From a checkpoint of a small transformer trained on Wikipedia.
Architecture: LayerNorm before each block, learned positions, tied embeddings.
Each number is 128 + 32 x the weight over its row's rms, rounded and kept within 0 to 255. Layers, rows and columns count from 0. Numbers have three digits each. The size before them is the row's rms in percent of the matrix's.

# q: layer 9 attention query, 256x128, rms 0.13, rows 0-63, columns 64-127
# k: layer 9 attention key, 256x128, rms 0.126, rows 0-63, columns 64-127
# v: layer 9 attention value, 256x128, rms 0.127, rows 0-35, columns 64-127
# o: layer 9 attention output (transposed), 256x128, rms 0.118, rows 0-35, columns 64-127
q0 097:155103108101099122115151140126132176102184112141141050122223170101129108143142138156088074104080135153098108093087119112139059116106157135131145130154187121138124072040112099121156149196156150
k0 096:144129109136170185129108108169163158146182152198096112161225125119121136120129175150101075090115134132093177100089119123079106122135108107056105109134150041118075093148054116129180137121089172
q1 088:084156150095139099054095092153169133139120136119127179148092120138147140154115074107096168147116121128134159180120126138075102130138124156157102110163090171099145194164166138131071120096100203
k1 093:087116078070127108061148155073134122088097143102123174104138173093130140140141067069132203155136152087138097133159178130181126103169108088188121135157112138119139147089177152148070134125129100
q2 113:165104077135093120076132138157128110141153053093181147133123117106083154035105133073095077098112078173117082152141090130135083168143143142193147055152134126189170127110158087113161181151130175
k2 108:128117048133150166160100145169234098093106122130112165123150132126101140123156072091156095114126082175122156154128102147158091139167087144145133093117132108135110151081118138151181115122085115
q3 095:054129160093151075109082095127156159111102149158120161133098156147166121128143092103100181175109143113113161198136125137089104099145137138173118151145134156105107181201133134150103102108149155
k3 089:092113092073130111067142161081097113085115141102120161095144144110115147130153106085146199144134152096162055126192147108164155110132133085187160124186132161109174119133180122160057133156136096
q4 097:139156093154101136151142136131137060205158102133166103149122097111139112133146118146143106107159099148096123116098133111146128133083156164124109113127090096112186075064154131085162145148092124
k4 093:164158130180137126176078119153188083135131160142129106114083154160140104193098132144105087140148116167097150136046131123147101116118157161085075146100080101099134100120098164064126127088115170
q5 093:057133186084161080068094057115140144134101140132096149141068160116122138139114093103120164140123133105122181177125111156075093116150131138144136133186146164106100135179135153150108120105103149
k5 097:090121081053109088093170154082167102100101114108134142115133172097125134137148081081161221149128131086143090134160168118141126094140130069184150116197117142112169104089177127148099133122145089
q6 096:176115129130131158131151140113128058163136104122109167125102079155132109120142100076174166120186096120126158187123201146121159186148112097148143136114131093120132135171141094117143070124107166
k6 092:151145058128102129169138156094133105077092107075117153122082131110171133103110055104119121175141106114134099115136188155208133147099168112186165149086119140111169122084201141148079126159119111
q7 096:152141080176139124143111140126119128118142080129172152124070101129076125076166183117102081083096134152159119105130101120130131162136131103194170121115126114134198103110096076097184154145110104
k7 096:128153143159129136203090147154150066130121110122118184098044086104122088115130136122109086156098096198161179147120078137160157144139126147145164101117156140115086139147096180118211121155102158
q8 110:097093095133153152184183150149118125075129098077140156080137080146148099133137195135175172042169113170126164108140114132132198151168139096070107147087097139131148158078103088068121085117146128
k8 103:099084144159110136145129118152102146126158093051156109100133102163174125133107213180135111123134132184112123130163052134124112143167126164079113102105118152122129172139112193095141134111116154
q9 102:172135119143095112089092121149128088191147088153136122146137113099092163072089108127073051123068084150157085141108117101141089157098166163153152078155175148179130073072159088102131161177141140
k9 099:145154091157173128132084109150228150121154151196117163151145149143078142115148084153121098149114095148106180176101135101129117103125088110144138131124117103123121120090093112093136150129124109
q10 093:119131127120162100059064088156181126137098120167150161156121127145125096104158088087139186130087138118142163174142167157061117156158105124150116100175121166118119180186155108123111108142105167
k10 099:095112094062119118088135166109177119066101116117152167128139146113160126117138080107134170200133150090154116094152159139178153103122146085190138128153118143111136151097175137148046144136143109
q11 091:164061084159095139127115173188107154121127095140143095162143143101113062138133121130040085136097083139138094118138067158160111144133132136179093129172148158115146126107139100090115172138196130
k11 096:127108117112157148150061123153145150172129158185136151094177087189107207126132141139129117114120100135170169126171119143099103081160094152143093118127140152130061149159133159140128136066143159
q12 096:194143109127108173122193154140135120165168153095124049139188094149170128135114154170120097121190108164122100092107126110160117132079133170075105114114142079128157111066121125077147126153110084
k12 093:165147152158139169153112099158132139176143166169100086144141122166152124125132176144119083098170120158110167146060105122097069127094155196079085163088116089157108110141065137099151101109108143
q13 088:137090129159100170151102103101133077142180098188177165125149138111111150117094155081112095107053143106117052164118144166094117152147168091141142138126148130156079085097137057124178147158113172
k13 085:163105083097144155141146151134206109061144086104123163129150121102180123113127139115102181130078090163104108141121131157119161118152138097082165094121172129072101130103149146131190145147143093
q14 101:122144079169138089153123163135122146045117066104163155093091120144125121121207170128168125117149147134104133077155101086144159155136129087159152120113078095091193145133073137088168133104142106
k14 093:136100151161114121166081121154088117128087104119173143089027084125112123147134142162115069117101119174163130106125091131146152149139100177131121108124138136148131164190072187092164133165070179
q15 088:106127129151128117194148190088103156075097178098123139094117116147147120170171151158130167098168159103121149063161132127160213144102071137111098155085071148117139187158108172136108104116132067
k15 094:128130176155101112142133148104044118177115133137153118091084083164127127135116187146104059096149124143130133129128081137104167158092145162118103137114148156146129144198144145117154120121101154
q16 092:085215201135139098131099107076161110111111099156114138136124146117145185097120106120133078115078148172088170102081133078131134083163153136133125107126140147155096139104180153167156138135085150
k16 084:073180101138150072102161152082144147026103083164130110129188136117114083143169112169134050084092129111094138176109119138169135159160121092133147109166137111086186137068141104111153139175124121
q17 093:202089086160154154108180109144097140127154146125159073153171161117096114118085170147126097178093128128157101123141104110126077142099160144131123122150160121152117070063075102081109168161198128
k17 093:168082162111141223097104091187158107175159166142137085152154142159113187127122182123117162129083139139134171123113103123074143094147103126092150109124169098146074084153073142099152184119145135
q18 110:187144065171116127130145143146150075165131068206198120160119116147133106067160131090175082097172094153125106135143178135123114143137173131146109088128120108120206084078116053066187117199110180
k18 105:153182087116136123163087152145205114075092144141121142136103135131191110145127101111136094158132093141132135124122135148223120112137138162084129116106142104111156152109139172094146130160125146
q19 090:175152115143135146163097101098137051124163085148181162118166155042137093128138164078191097114130126155137150087097201146084119129188159100073148121125115134129085092078102090081172115096134186
k19 090:121113089115125125157134131141168193044123112076151099160151152077189095132108156113162153153126148117108083101129129169137127131190116083081100117121156091123154129097111177126158181157187139
q20 105:095094190096093095176102171090095144112091092086099158124054121156079192077136104136064108116111114122086118114129093126159167106099122162161153115111145152179147134164156170191104206096099064
k20 105:100129166174121076160101153112104078167097103159113210092094110154068144100181122133140053068118077166115159189105108128115150137093138146162143133129122151129148102149130101128161120108109142
q21 094:191077087137064191075136155144136090193142121098124147136130124159081130164098094084104156160119108084113070178137122162136125171055087119216142101131124098102133132132164133169115138124109149
k21 093:184133038105113176163111141119163129161122136145091178124122161130129161104133060050114167138157080131116143083082221148126130156090138130187110183089116109114071145092159117177124086099141099
q22 102:134161142120158132134146122141141189070133167103085062098213159117179109175144150191140124131127168176108163046118117105145153108140110103067127165121145099143101143082098166129123102130159070
k22 097:113124166151123146103146077102067193155150130134133072130214110115133114140118204175135105093117161126143134120154094134092106143159131123086139131124133111147092127162084107127175120125102136
q23 083:112160107133130137100093100098148118127117124136155156111103120132178064179146098082200187105202134102131155138161165149111130159152104156116079124127066152077107127168140142100141047120099171
k23 080:116135126089129121095124158091120116083102144105142119134103133170200150172089088059152237124192163097140074054157140126155165109151148115114116136120092124107151124143184139120122129124116097
q24 100:104057129109099152067137138146166157153129180104110090138181141119140139125071112085104174109102133140108131160144109153123074129113100129130121106146173105138043157117183153193136126126136160
k24 096:132140050114135152058173123131151153128135125090102133152249158129135146110139081104130192075163082094094157100141152129128103123113115086132134146135150133105068112092168070202134119092139081
q25 106:102119095136106073081109118167125104152163089103168114132086099100115148084114156114086078112120122186148087130135076139136095140125139187151096076153087148151163121093151127108140169145115140
k25 104:070131105159152114132099154173195080110118148135142166132105114157077125148153139107126123143104102167116136178132076107138079097142102158151088109126064138132136157152096149125138124093059134
q26 089:137127143122130166035105089174161106193129144148133129172136108132126125106091075082080134130073112131136145222127118152080064140154112121141112080189134128112123150133147056138118114127120191
k26 098:133134079088114131119143146125191120077100146105114129146144151097138139148111067086126171192130131079145119120139154123161113103147114110158160130149129126132118138074166140150069115103163091
q27 094:121136118116132140109191128139138141075175108113149091097211159113131107127131161163122098104090122166114151093111063083139109093155138155088107140143129123170139094022129101131114168149170133
k27 088:095087132155163197115137088186129159136171152135101075159194133160134099154133184163137115107121148160087147119116107119055069139179084121055085085114144093113070152113040155122137124100074159
q28 104:120151198118114120143139128114163168135090146116088118141157133150156192112108114126190163106154151150114103087150098130141123119118147157083139112115156174183115160152153178153128134118100124
k28 098:110157171103136085092169110077125135136108086093111085116217171155143156101138102155161155047195097127102138130121087139135147143133132156099126118156193123164158101113173059127177127128132108
q29 098:064134145092137134046106123172131129120143145091105108088159130093108129168039110159086151156070142078150162155166109126126134104164056096109123135132100093090042162183174190165082133106163130
k29 100:123089135129105147077125121150120140138168129128139102155171147147098145132096093146085192151106199086120112132130148091084116127146108106182126132121095156146049161099110105145080127108162086
q30 089:196110047150118129073125130105121126149124167139131108138113139177134113174144088090117141194145111090100129170140152175131096171092130130203147119137094087081158132200101125150175098149120136
k30 086:180119097086122162148113148096124157149093156152118132140078151119150125127115062029107157162150155098157119044096223161157123100063151126176148166131124105118122099165146096173104079125122083
q31 106:219104068170131154121159153133115071181147075074136111149096100117098123075090134140131109116119084141155109121123144113132151182133117115175168119126139124158149104097136097057098162162156126
k31 097:167136148138114172196069128128192065172121151116126193127078095131128140136093094148127108143085091161158177125142110144136153132130156110178172173069128135126087140130122183102113141090111122
q32 097:178086113131117151204181189113092119122143111096113119122123089136112129110136167126138106105170102135119087090130093110184171125107156141107133141061112085176167068101102099118144162127131078
k32 102:152124186190161147175107124145093109175143141131110108119084093159119117118129175171140067080131100184109155152094082154102123148113125174081126126070150122143093119165082124113195125125109158
q33 103:125155162121136119126097126093139140137082117136129175149078122176124169062149099082206148126161157127103100128127157140123130155144144152145155093121118131145136148183103116145161125098070182
k33 095:093143132078103087140121171076129090056064097111123167122111148114161122094155034070161136131145064105129093113137130138209164122125158134141156139136168132149173139119182096130183127173127099
q34 104:111066141111082132146081115110114076169143107144160192096100103074070108110120102094053121126058092127145095174118121136123155138153121127199126117143134179143072110178145112128111161102114191
k34 096:114101068120129126169087200161183103088141126123176234112127092110095130126150114116133139142087103143121120163122144122115171111123121087187109093118130151127124126115179134129085167097148139
q35 096:099137164119173112184120142088123140091135161142097106126104174138144130168164139129135141156125188098099126097111184157116172086138124067107208167104112093133112144155074140173162088118110071
k35 093:130128152096109108155160139060023134127104105137117115116109134045138045081150180140117122169104162119133083109107118149142148170139179083164205160126160107117136143132115130147200125183115128
q36 099:096114109143083142116145161158121132072152100079140098099209113070101123105118173155075080080046109162134095093152083116155102121165100108146145099145154117148100146045142160126150156124146107
k36 098:122099083199156154149114116188153142150156132150156146138218090121085114105144156179129076090103087149095179125130109138081090162150096131108083105105139099118054189138060161150166125114110151
q37 100:143166141114116177128142109096144058145146149080146087121162116059126137100086167146206105119133120147149126130111191115118123147103102131091199086121171093142094088121162163128141121098127166
k37 095:152139120156099137167157058160171135113142121105124100157163155089089105121076067111156126124147139082098153126118167135123110185121121095126122157080151069166130124091105117140105133164171138
q38 099:070154201141170117186137109103136147085134163226143164145087150160149094194142120136168155131155151094115186107098108134122141067149165135099063162102104157103129136114122135106148140141142150
k38 097:106132166113132105089129098118060166096141129103148075111102120174172121186115188198139158110134203126122081086129128090124159117181100155075076102158139120085140113129140135098114105136163160
q39 095:093177203124115114136125107066111126154096183149074116187100157157118132168102065120138152150132143085095149146093131137118142074150113139115201151117174146148075135152149160193159115125086117
k39 094:134174151119142061105175138094124172107111099141081074130150153082137098144135107128131158104112106095160068093127178106123141119102146075148173148165133114089182080042193098149136090124142081
q40 094:047104178137139118126104110089127122105101120130109193109079133099104138120119122091129157102083138114127171168127137164087151124187105082129171167131150165126057146184128117167128128083127140
k40 092:089114102078099076107154146071124109078106084092126171132136111078141097100116104109131184132103113107154110142167120138150178123152125056180182104162155153107131120097181132167116138160148088
q41 099:121131108112087103112063117139146067170142080163158176135063110123079112099148045089065107133104109137119070174104148132124115151113137165203124081136117187130159132145164106105124176137103185
k41 096:134136100120145081131083187095179096100115139166135223112083143122135126146172065072126115145125103102109133146097187104184127100137105118179094132123094108111126128091156139131113109114107132
q42 102:134064099127116129158133158148111098122140052084150124115102086149108112099197164116146144100169119157134095117161119121149149159107154136146113105116083130123192120101113056084144119125141117
k42 097:118096121160114144202071148156128077128126140110126154085047102167119132122144162146114099171146093169106160124109068119146131144136124179114112110105090144145128137160099179051167131100082165
q43 092:182128124137112134120173147164120162095152113103118049129255152090117098112132155172116068111058126138121116068129104088148096141120140095123180117147187089164122108053117116132126129140183115
k43 091:156123102166126191139121061173154193164152149150113092148229124101122125087131152163138066098108103146108181080109134123049069149139107117095141105115166084132070151122049124140159142133119150
q44 101:117141062168139120085146141166109179070135138149135091142212155132132112159179181170149088128131181121134138069181148121128119140127150047125145145135118090085142112061074101130137087171147130
k44 097:138137119151140191105139066157106183182160130166135080160153128108138115113140183180096124158116159093111149063135120137096106144142102145064135117144133091114095153183046136116150114184107130
q45 104:062194196090108081124104123096138101150093170138087153123086144106130139168102056133106164128103122091089159150099133123119158100161096136124122126131152174097101155205173193163144138103080124
k45 101:141199137124124022097143151077139115127105093155134133143142141138115133191108061128128155092146151077155100129107175099143160106115180088190126150160090149124161105088181109124061126117152082
q46 096:090139186088134077093074073115118118149107131140125153137089169107116128130101090087096163151110145095100126175117147139103083113128125147140135103171156175127093108225135172165128138126105157
k46 095:112123104082112063084151147099159106085102109136139129143136171107100146140133058064143191150136141098142084132127176131118152094123135086171140121179084121142183084103183102161079152115158084
q47 095:130145157165147175101134101156139112158128163159099099159170127127113122133082101153159122185064184078144189191106160100102123105148111083090184184120178028110039145132133101181130088110139115
k47 095:190128128131120154110169085145130175111133105125087080168149127066126096115125085173087169175085142103132127118127182111117147131093141088151198140129147106083090117058128107153100110157190075
q48 091:098103152135117123187170162101076135082098113050088152093091142091127174096149181143092114116149105160094136104102076096165133097119151089132167154108159144154135080119125177184130177065147070
k48 094:117104163171143107144167117124098117176141096144125146110108109165057106116138182135134086026112102165148158179100094125083126151127113133097151103133126128133150085137083099107168142116138151
q49 100:126168085105124136146140116139125085148155124100174192087122132080157139123155121056142104114161093166088104180062192135125106163085148137126094123130135140092166097119152188080117136097129158
k49 094:149109098113126102138147123122157086128138095116150158126102171131131169148148148037122065120159139137082103206111149154141085115133136134112060111101064101135140127087108160143060149128150162
q50 100:139143113138129134194168156134124186077162104122129088095201140101169111168159185178137101118132153166100135056117109120164134093127146130061078158118136113096132117063117138134149109133151114
k50 100:126123150155144151144117109135092181152174130178145085120164117151129112131133216177125109050121125142093149115126101125103105150147092150049087118118147118131089134173086138100171121129118152
q51 096:075109111097149097166166147154110174053110109076169164069170126129170097149112216140117139088116137148131110096172096147126118116177132100112078140126116147098135145076109168096126136126174114
k51 092:092082170120137121115127125151112121134157109104167123109151090176120147133130218153129103085124155144123115165188060145087121128173117149062083093118126181160098152191105164113155155144125148
q52 100:115082146138135165114147159112110147075155166075102125125133128156099159202107156128109166149087177092100102106165114132134161116113081076151198154122130101128079156172112135212128104113144086
k52 100:150063101123115177131161137105047129174140133111131111114129132040124096071170137119089140161115122095093133101118149141077127181145128078161169156117174134129046149132109143203183113155115118
q53 103:185186123138147113163144120127145103158127077138183094129132127136120122068128170156214076108172122152138129083128126088139130135128166165096114090125108126161193079087104125063203145123110124
k53 102:123157208130135121157077080167176128108109126135127094133106143164132106128126136159160097117135127156093165135091096119158123119115136172075096106101159105156159132133076155035184139146108146
q54 110:163142151151094142069129122155133086189154128105114120146129121102098192089057113139083049180062096132127092183084103108135091112097117147185152100153140098164111093106161127144111199117152119
k54 105:177130102161145156122114101149172110160126146163104150158145163109064128102160054106112116142088120136112170195080174093118103121115106109187145139122127113126098120055086119151084143115162105
q55 095:071119191111125151146143135080127160095141155087078113117168169104134198106098151154112108111056158145083138082111102116116152103130115098098183150110158112194047157140135152192144129085137055
k55 088:124096120131119130102202118115077124135147084130105099124207113085107139084150185176126098067093109143112146194112096130068116161130123073121166093136167118146081126106064099139203136149130103
q56 103:136087101131131115147105142117123140144088137144098201134080089121107154128154092073131205154134114101137126170143158147116169152105107117157127138116098155139097166189155131185068101088109140
k56 101:121131068104103102165150177071085132141092134128150209102062096096112153092132089097103150128131081117149096116150156148165179132087148120196165157129153195126160129158220116174070153116160133
q57 102:091137143103132112059073091161177160134126152197154098156132156192162090150137101109139168154115177086118141136159146148090105104134137147134082114148095111114112192182133083146159075163138163
k57 101:120115094068099140073120144119115149074105144115114083148167158103169124145139096103126198201181177085123111058125161106167150099128125129161125118174138121098136143115185129150090122147136109
q58 100:141042076119116168126129156145136131150167079075111126096146074123162137103182116113100128116192086186138123131149088133152131119089141159102043101138092144147147115058156103121054152101158128
k58 096:070064101147134158156139165162115149138144157140130166096103130193117174120163163147097103122158076154098139182138091157117071121144086150064056136106097152132097137150123144117092138052093183
q59 089:096079161103151106234111116075116131110116121114106158076110160083108120122153168130121155091054136122105115132107146143113151101145136098141174167116195177157069102144132167144153151079107097
k59 090:124127160126137059163149168104120114139153095123146214101134118117099127104127181150117109062056088156129106170122096132131191112119161078116152101121165145142132097152155132118154187120135129
q60 086:072110137103143108047074125151172125145146148176122098136153152151120122163135069093157172144115190089102124180174178172087135126125106121145135123142085088117100185205143111176116092140089164
k60 090:133122046098098133089135139134118171084111126116103122146162164088151109116127065104123177210139156090108100066132188116161117140110123096160120148141119127106122131097185112157091132142128069
q61 099:156132128145124115155136099121115120145102070064090135173071114083130180052112130113133080133160091190143122123084079131135106145124158168128164116148159150203166087083123131118127195136159110
k61 104:107116143157145096151112107079165070119104113105111154098112140121090134103138127110181099079116065155132143203148067168147109129158112117130185123133116142149176118083097130121174153086138137
q62 100:111195147099158142103170103134129138132142227081111130098167157106119146138056151164130118153072121107106141140072141101126129094135064122120136146125177124094081140141161212151108150099136102
k62 096:160127164121113102095178090126112126208162122122137076154173129086075108126091123130119082126101179095140118179102174118078105109143167105164102126112109138166090128099089135178067129146163083
q63 096:058194185123125101181160112079141188087092183111090141099106140129176130173124133166125142119120149128088172087065122108122155070149119130107118192097142161114114162106150227143121126102139071
k63 093:100143195129154078078167122080064131163147114136132111108151100124120110152123198163139100054092145132137096152138121103104157125155146110114121121137106123107148123132116127131141127148126146
v0 099:153146151150141060150131145128151169104150036121095145105116121096158088150100082159120140092103108158199136130116139104121123147128187101125130131116103054125121137129143088122130182159098080
o0 103:144123217134159162117177140152158126143136118047108124083126124138126097138125118155103079114155159111149131159131117138100249136114086070124095159146113164154140076080131150090142069132155154
v1 090:163141110139108129108151114115125140131159079143105074193108123166106133108111110131105127135113098061159117085179106130126131232106156120127117127110147154185123228141141108207123098223086148
o1 089:150115093114207113186116111092128104163162161139191176141107124094145101157086129176129091091117115116105120145112119122080100101172118122102143173134137093150077123111076122067125116129188153
v2 106:155125138135153095144167120055130097148096098151167146206162138116109149117119102136064132122091153030156115158114097177118111131075135123176100152113123192116172189121116123196135135093111102
o2 107:115118084108173128109186168154146070207117170094139118122132143091157070170082082197115099101167106128123123163081137140123138080185113114094181119130109099155113129130104065093144143139200144
v3 086:175101183169154107139133146111140123140156090137079121120165183157093110130095059139074193093130128095081150178141145136112135136095121100112111159148108091092136132096066097119143135119060136
o3 093:094149140142125154115102163105138141150081134104143120126108127059168066151139088190093104143134140086199129127124107172136226092126082086116151134125160157192146112124174126072100132143205097
v4 103:187171143146096163091091131202123142171125163101145083107119094159136115160069138117186082134125092147090141103118108091118112194189086123112116078141112099107100095194133127101140110127061151
o4 101:147084160129128122199114130145114176055147085145110215082123151178104186096201161091124199100095141116177141119165137122135099158070142137151097145138131129127103104062152182196061129104115110
v5 085:134111088135093135138125120201133152106127147093175104146098096125136160115153133118145102136178135150153080096191128131117146122083114187129139098088149144179138121124156167164088088146186197
o5 094:078117126164165104127113074084114140089171152189103098123158092110094136072082193113149140111101115196070163092127153117140080133209168104167110165147122096062120123110098125151164153099073086
v6 117:116097153113079114131113143172148123107135150143101142072111116053203128158108137158123121145120094209141119087113099097125125160174108107074140124138140068113123033166157160126121134139135100
o6 114:153146174172141156132161117138175180065136050061104145097123084211072132106181124080167136155152148130167127107167122131110158137126153147172094106121095148136173110103101156136121092102093162
v7 102:179129130125079161122062142111113146143228160117030143059109142156126102133123140131130149184128088176042117093143131114125147181116114102077112148138122117146077152132109099104145072148126143
o7 096:097182142171117132105087135100163140107122074121173126151074124088097167098223093106116125110126114092181130104139118128143161149122104091119142125118194113180135123140180156092113108162128120
v8 091:038134107083163087116165114076099161121105147102180142098147123124193130120164143102136091089140142130190104141148146157144100041127109126142128113148124172166156123081118161147110148118184182
o8 089:163149110088097130108124125145099112108122146063106058138175131082116134144111097048128137133081154141082122150168188110145194131144147188145123106134117116093139141143123111136170124150095118
v9 096:087143123090156094112101129129148145095113184135191130133173137113163158089219123127127116096115153176088106138156124141123136018153129161135158127121127158152116103129142155103151121102182207
o9 096:070105089125113149110141110077079151089149148118092085135183074076069132094097120060136117153139123164098135102173162132156110143146134144167120117112133100094179128091109129159172156128088112
v10 094:123105154132119112133125115141133117126188119136024136129144140115177159141103132130087164133113115150159169150062140184135104091107137088093082175152171138079106036145122094195098151038099065
o10 092:152151177160111142131180151163182157129054076102193169139112160166135095121182120125159144127164132129148107132104106096098166138161083154132130046114069161125120120112133159097132097138124159
v11 096:185139163163096136104113113145144146148158115131061134120143151124141159150102101133165134063157117126101150167145143075099127210133156130092110138107184098155128080175111117115130086159044124
o11 096:108157177133161156138138069177126175080155116107178132124133119140139064122177171160138125141132124124172128093132109157148158144158128080124140170099115151084119105094132186123109077154181101
v12 114:166130156126102088113095137126147151109084159099124157043142164070154112135139112142137129140141139188127148146165117090119110133193150108094150141127106054175158137092082118079097128170143178
o12 114:111126156148148164119134094116153178057184084064066109138125053109127111112150108115090121143121135117161109091184140158141207116120133128150121169112110123129200086139147140126153108134146102
v13 095:109112113071059161080148142158163136133086108069172115135131144131183144135110106086081114119158123167183181122119082165144076185145105127129107074134112115103138129178141153117094181138082139
o13 094:147101149124179105192197145139125133076135112091063170117158108091175128153106145138144112098041121078114090171100156104097192120117137161150154163121159115146130073070107138200133098064111110
v14 088:049129123140115140152127106143105099124102170138168145190137157139127165105152153123111140151159143098118103141078120170102119084114098187110149163117125168215150067143112173122121108083201157
o14 092:109121087139113136110106068102115117100134140188143062137183096090120115080075177137185150134097081201076166120148135133160048114197131129175161072087121145053135165151123117142131148093095107
v15 092:140132121139096141157113128083126112151189080132036152116106115139068091142097145131149181128183107090107156146110134119132160228112129127126101155132103150074112174141117069117126128122115065
o15 093:172185130107133102103124170149161102189091112155214123135064188131168147164171119160101120134109118099138134149057083144118125126105121070067162125117175140185094123156163154116112094161144152
v16 101:173131083130081182108117136128139126146162092127111117123144104215033124100110107113105174165123109102077157118184141096137173209074144141127144085125128148096137140147149100096104118136092091
o16 099:103114139162140083152098155101133111147106139173130205145082165086204150173134113188136133115126136102113131103054097142129101107136113124082096200120160095179077121102149129138136135136128124
v17 096:195144144164115112136086122176095134140161149132083141111126130129065161130080125125149117164164106084055073101208163065105182170091106148110139128126124135188096144155126131137164038131170169
o17 093:112163081166132132119030113087130132161154148183168146104076157136125147085181120143142181108142136162160162064112149124159082143133156107097094123103128095107087159109143112081124165195133125
v18 095:143136135126075162120057114195131121152111182105149117096119107140177155107173173121185122125155153172114110128120139100107123104153141170078158113106155103149133042173157126104129093114175160
o18 103:071121151140115130127134061130131175021177118158103114138162094115074141084139167080141163126099090208106152097158125145154087159188138111191121133116127155060158132101131172176114103116068090
v19 087:150120070121172130173198125123118108129107156155184108171092117099171146098133148146129099141156150122105090106112169181093184079061149179151152129085185134149125137127148163154188094151136161
o19 097:083133095144136110132091099134107111138148118164117107133143102141047094092105181104143100128146113185120163136156122079152039127182123080128112126133109113060117177128067086108147160121120138
v20 083:059090163099123150132121136040116101108094159126066149118137180119108113098144158128084161129137067150081171140104132127133130098181064096142139201176126093093114107070107135108152129125163157
o20 093:172173091142089150104088156149133143151100092123140079144130114120121123124149092109149154198114176110176130126152132143136137083050115148097120062099155158152188144228143120083091174115127115
v21 099:051186136107159040142141137120127160119153125143078143112131133129168097110099197149138107133150125137137135120069139095131111042092159135100138125151109132129115077138153141055110174111124113
o21 100:166160133124052171116112086126111109089116081095160100113164137136118168148152134049170161129133142147097123165188119113129212171110126114162080102104153138092102111092125171146156092164063182
v22 085:106116123121122149111093130141126127135118144130131144087136122128158152091211125173204130100111153163081092123177132049120151078181155156117150114100139140129138104152157135090132105152175196
o22 086:078141116148121123095101087123096156080179175153118062149175078128069127128099131061113135181159103183090141095131111171167077162159156130146155176103139134085171143116105141148154114146085064
v23 088:129113131125056146145111134156172163151123166110202154110121117133174189133138111115130198074122077162101124134148118117122124151130086158152148134114136115213127114182118089108131130182171127
o23 094:085105162149184113102130108053109176050168093101072091143135085060116082084159132126122121152066122116101145110146163179140121123213141112131105164118120142120172086089159162137123107083122107
v24 100:191146084144142119124116146149150131181217094128099127099142134173093117124093109097128200120150119133026160134162157131127136165103162134119105125108090131093077128133137098103115121127078150
o24 095:106152164114125105129102187094092155096073102142171156127077172097154143134160156150097092141129148108160157125095070115142124141085071114083122156129216116166096128082156135105154138176144117
v25 089:145151147099136088116166146093130129138124125123070162077159142115159082116086138119120102109156140149134165154107167108142107107120145092106102179154092111060109143119126121109099144156085110
o25 096:179146162116126114131153159183153138119096083049115156122090159119132135189194097082082122100126158090167075154131098117093225151078106145096112112132186091173122120100136131142174099155153139
v26 094:097207099139188135142146117068096103107106174156074136158162171088082068137113198111134054156176124088176127084079144138138135057135151122114126140151080125106155191109110086074103123136154114
o26 097:176128113097077137158110094145111051159111111156155147114110143151137192127076090129139167119092148150131099180170087096116134157034087146107195068098190146136074155158124140168177146165146156
v27 098:175124166129110109106089156148158167123171087107085106080132134122149106141108080110199140101158094155136146138204130092121121210216121099114145152125107085134118162163117044127118134196101121
o27 096:136146162140182137164126135097144191107184135089125156115089110117113096134194112133055130146112157094171129094092101172136184126105138087083108174113145136155165076103132184101122092129181144
v28 099:131134111125187085104107133076100134090120155132136128100135151155079130165148156105131068163162181125098085085187177128149166080114107095139145099130144223091129196049120142122126122111151179
o28 100:135180047111091125114083146127130083231128185155145134128095155130122168134137085103119135103158125093144110093089162099099124144070162185097110113169112045143114153140112095117168170176104152
v29 103:128097095110090157134082138127132127101168138125098142130108111086128126142127119193100177194107067141117119058110103113135121213152132116092138131122086058147147124161128094103101118122168112
o29 100:125137163209149144136139109090185136101137085129116134120119091147065127087120100160163103160099121145159146116155091146134146100146109102158163131124145150194141061120135134139130096094123108
v30 095:214140133144069094157137137179150170139178061123100124104127105155130184118097101126134168139151113153085147131141125055124146188053179137069111081114129091190132086150144095070089142138063120
o30 093:094156191178150126108105101097132146055155103130142170122108122116182125143162152145129127111137132126111130112126115142117183151173117088136080192129130111101104096039151155108145096159130145
v31 112:132128135133114184107123108191111094128076158100175131106135141120111134110112143120144083137095172140115154117059086135136105125116094143130102123140112167059078106139147179136085109059121150
o31 109:130072139105077108131167148152094129100100140155090144121159142207159189124104170121131186105137107149117112126127133116148064137113145168169161095118137110122117144159139115199108173099078072
v32 091:094159093135126105115123125106124092064083172130128157176177196104115146164106172147072085147160159111170128114111071158128100107058103146142074157150119223145175154151114146112092110121167158
o32 092:134138099095122129094190066101119079153126121109136081121148096073175135116054068134176161086086090131080087134139152119125161112200129151168229097078127102148119111117134123184167129119120132
v33 096:133157167152132139150097134171111156101136167162045107128135119125098092123118182151103071154113109126109115122088111114114156051114094150097110154154153136130106092170127114098129100113148117
o33 095:135107130130065149106118086145121115128116116176180174107122154191118207097155153093182198140163124171130117089158095087136042183097131119143093070105111121085073184115134176150102155124106146
v34 090:106127130140121111132142106213157153178111113122191141163155129122168156106153134082174101098151143153160149159092155144107093073134157165128147112091127106214145062145118140142091142156138144
o34 101:108104174127146143145154065130100165017161149143095111123185106123139093106096203136130136123128121185086144116160136118148115142176139139146089146120103141008149129101103145137141117094120114
v35 110:178172137114113119123174114117109104140163082122089107141101107175148126119107168098173109117187182107172122128082156146126169146092178142129103132112168163070115116138156108155139063139120081
o35 108:116147114122128099178110119201127090170129146186174162138132184159131126152161171133126149113123115157107138179060083105135079151123116074071142116117148129070077181120116143127108148134111151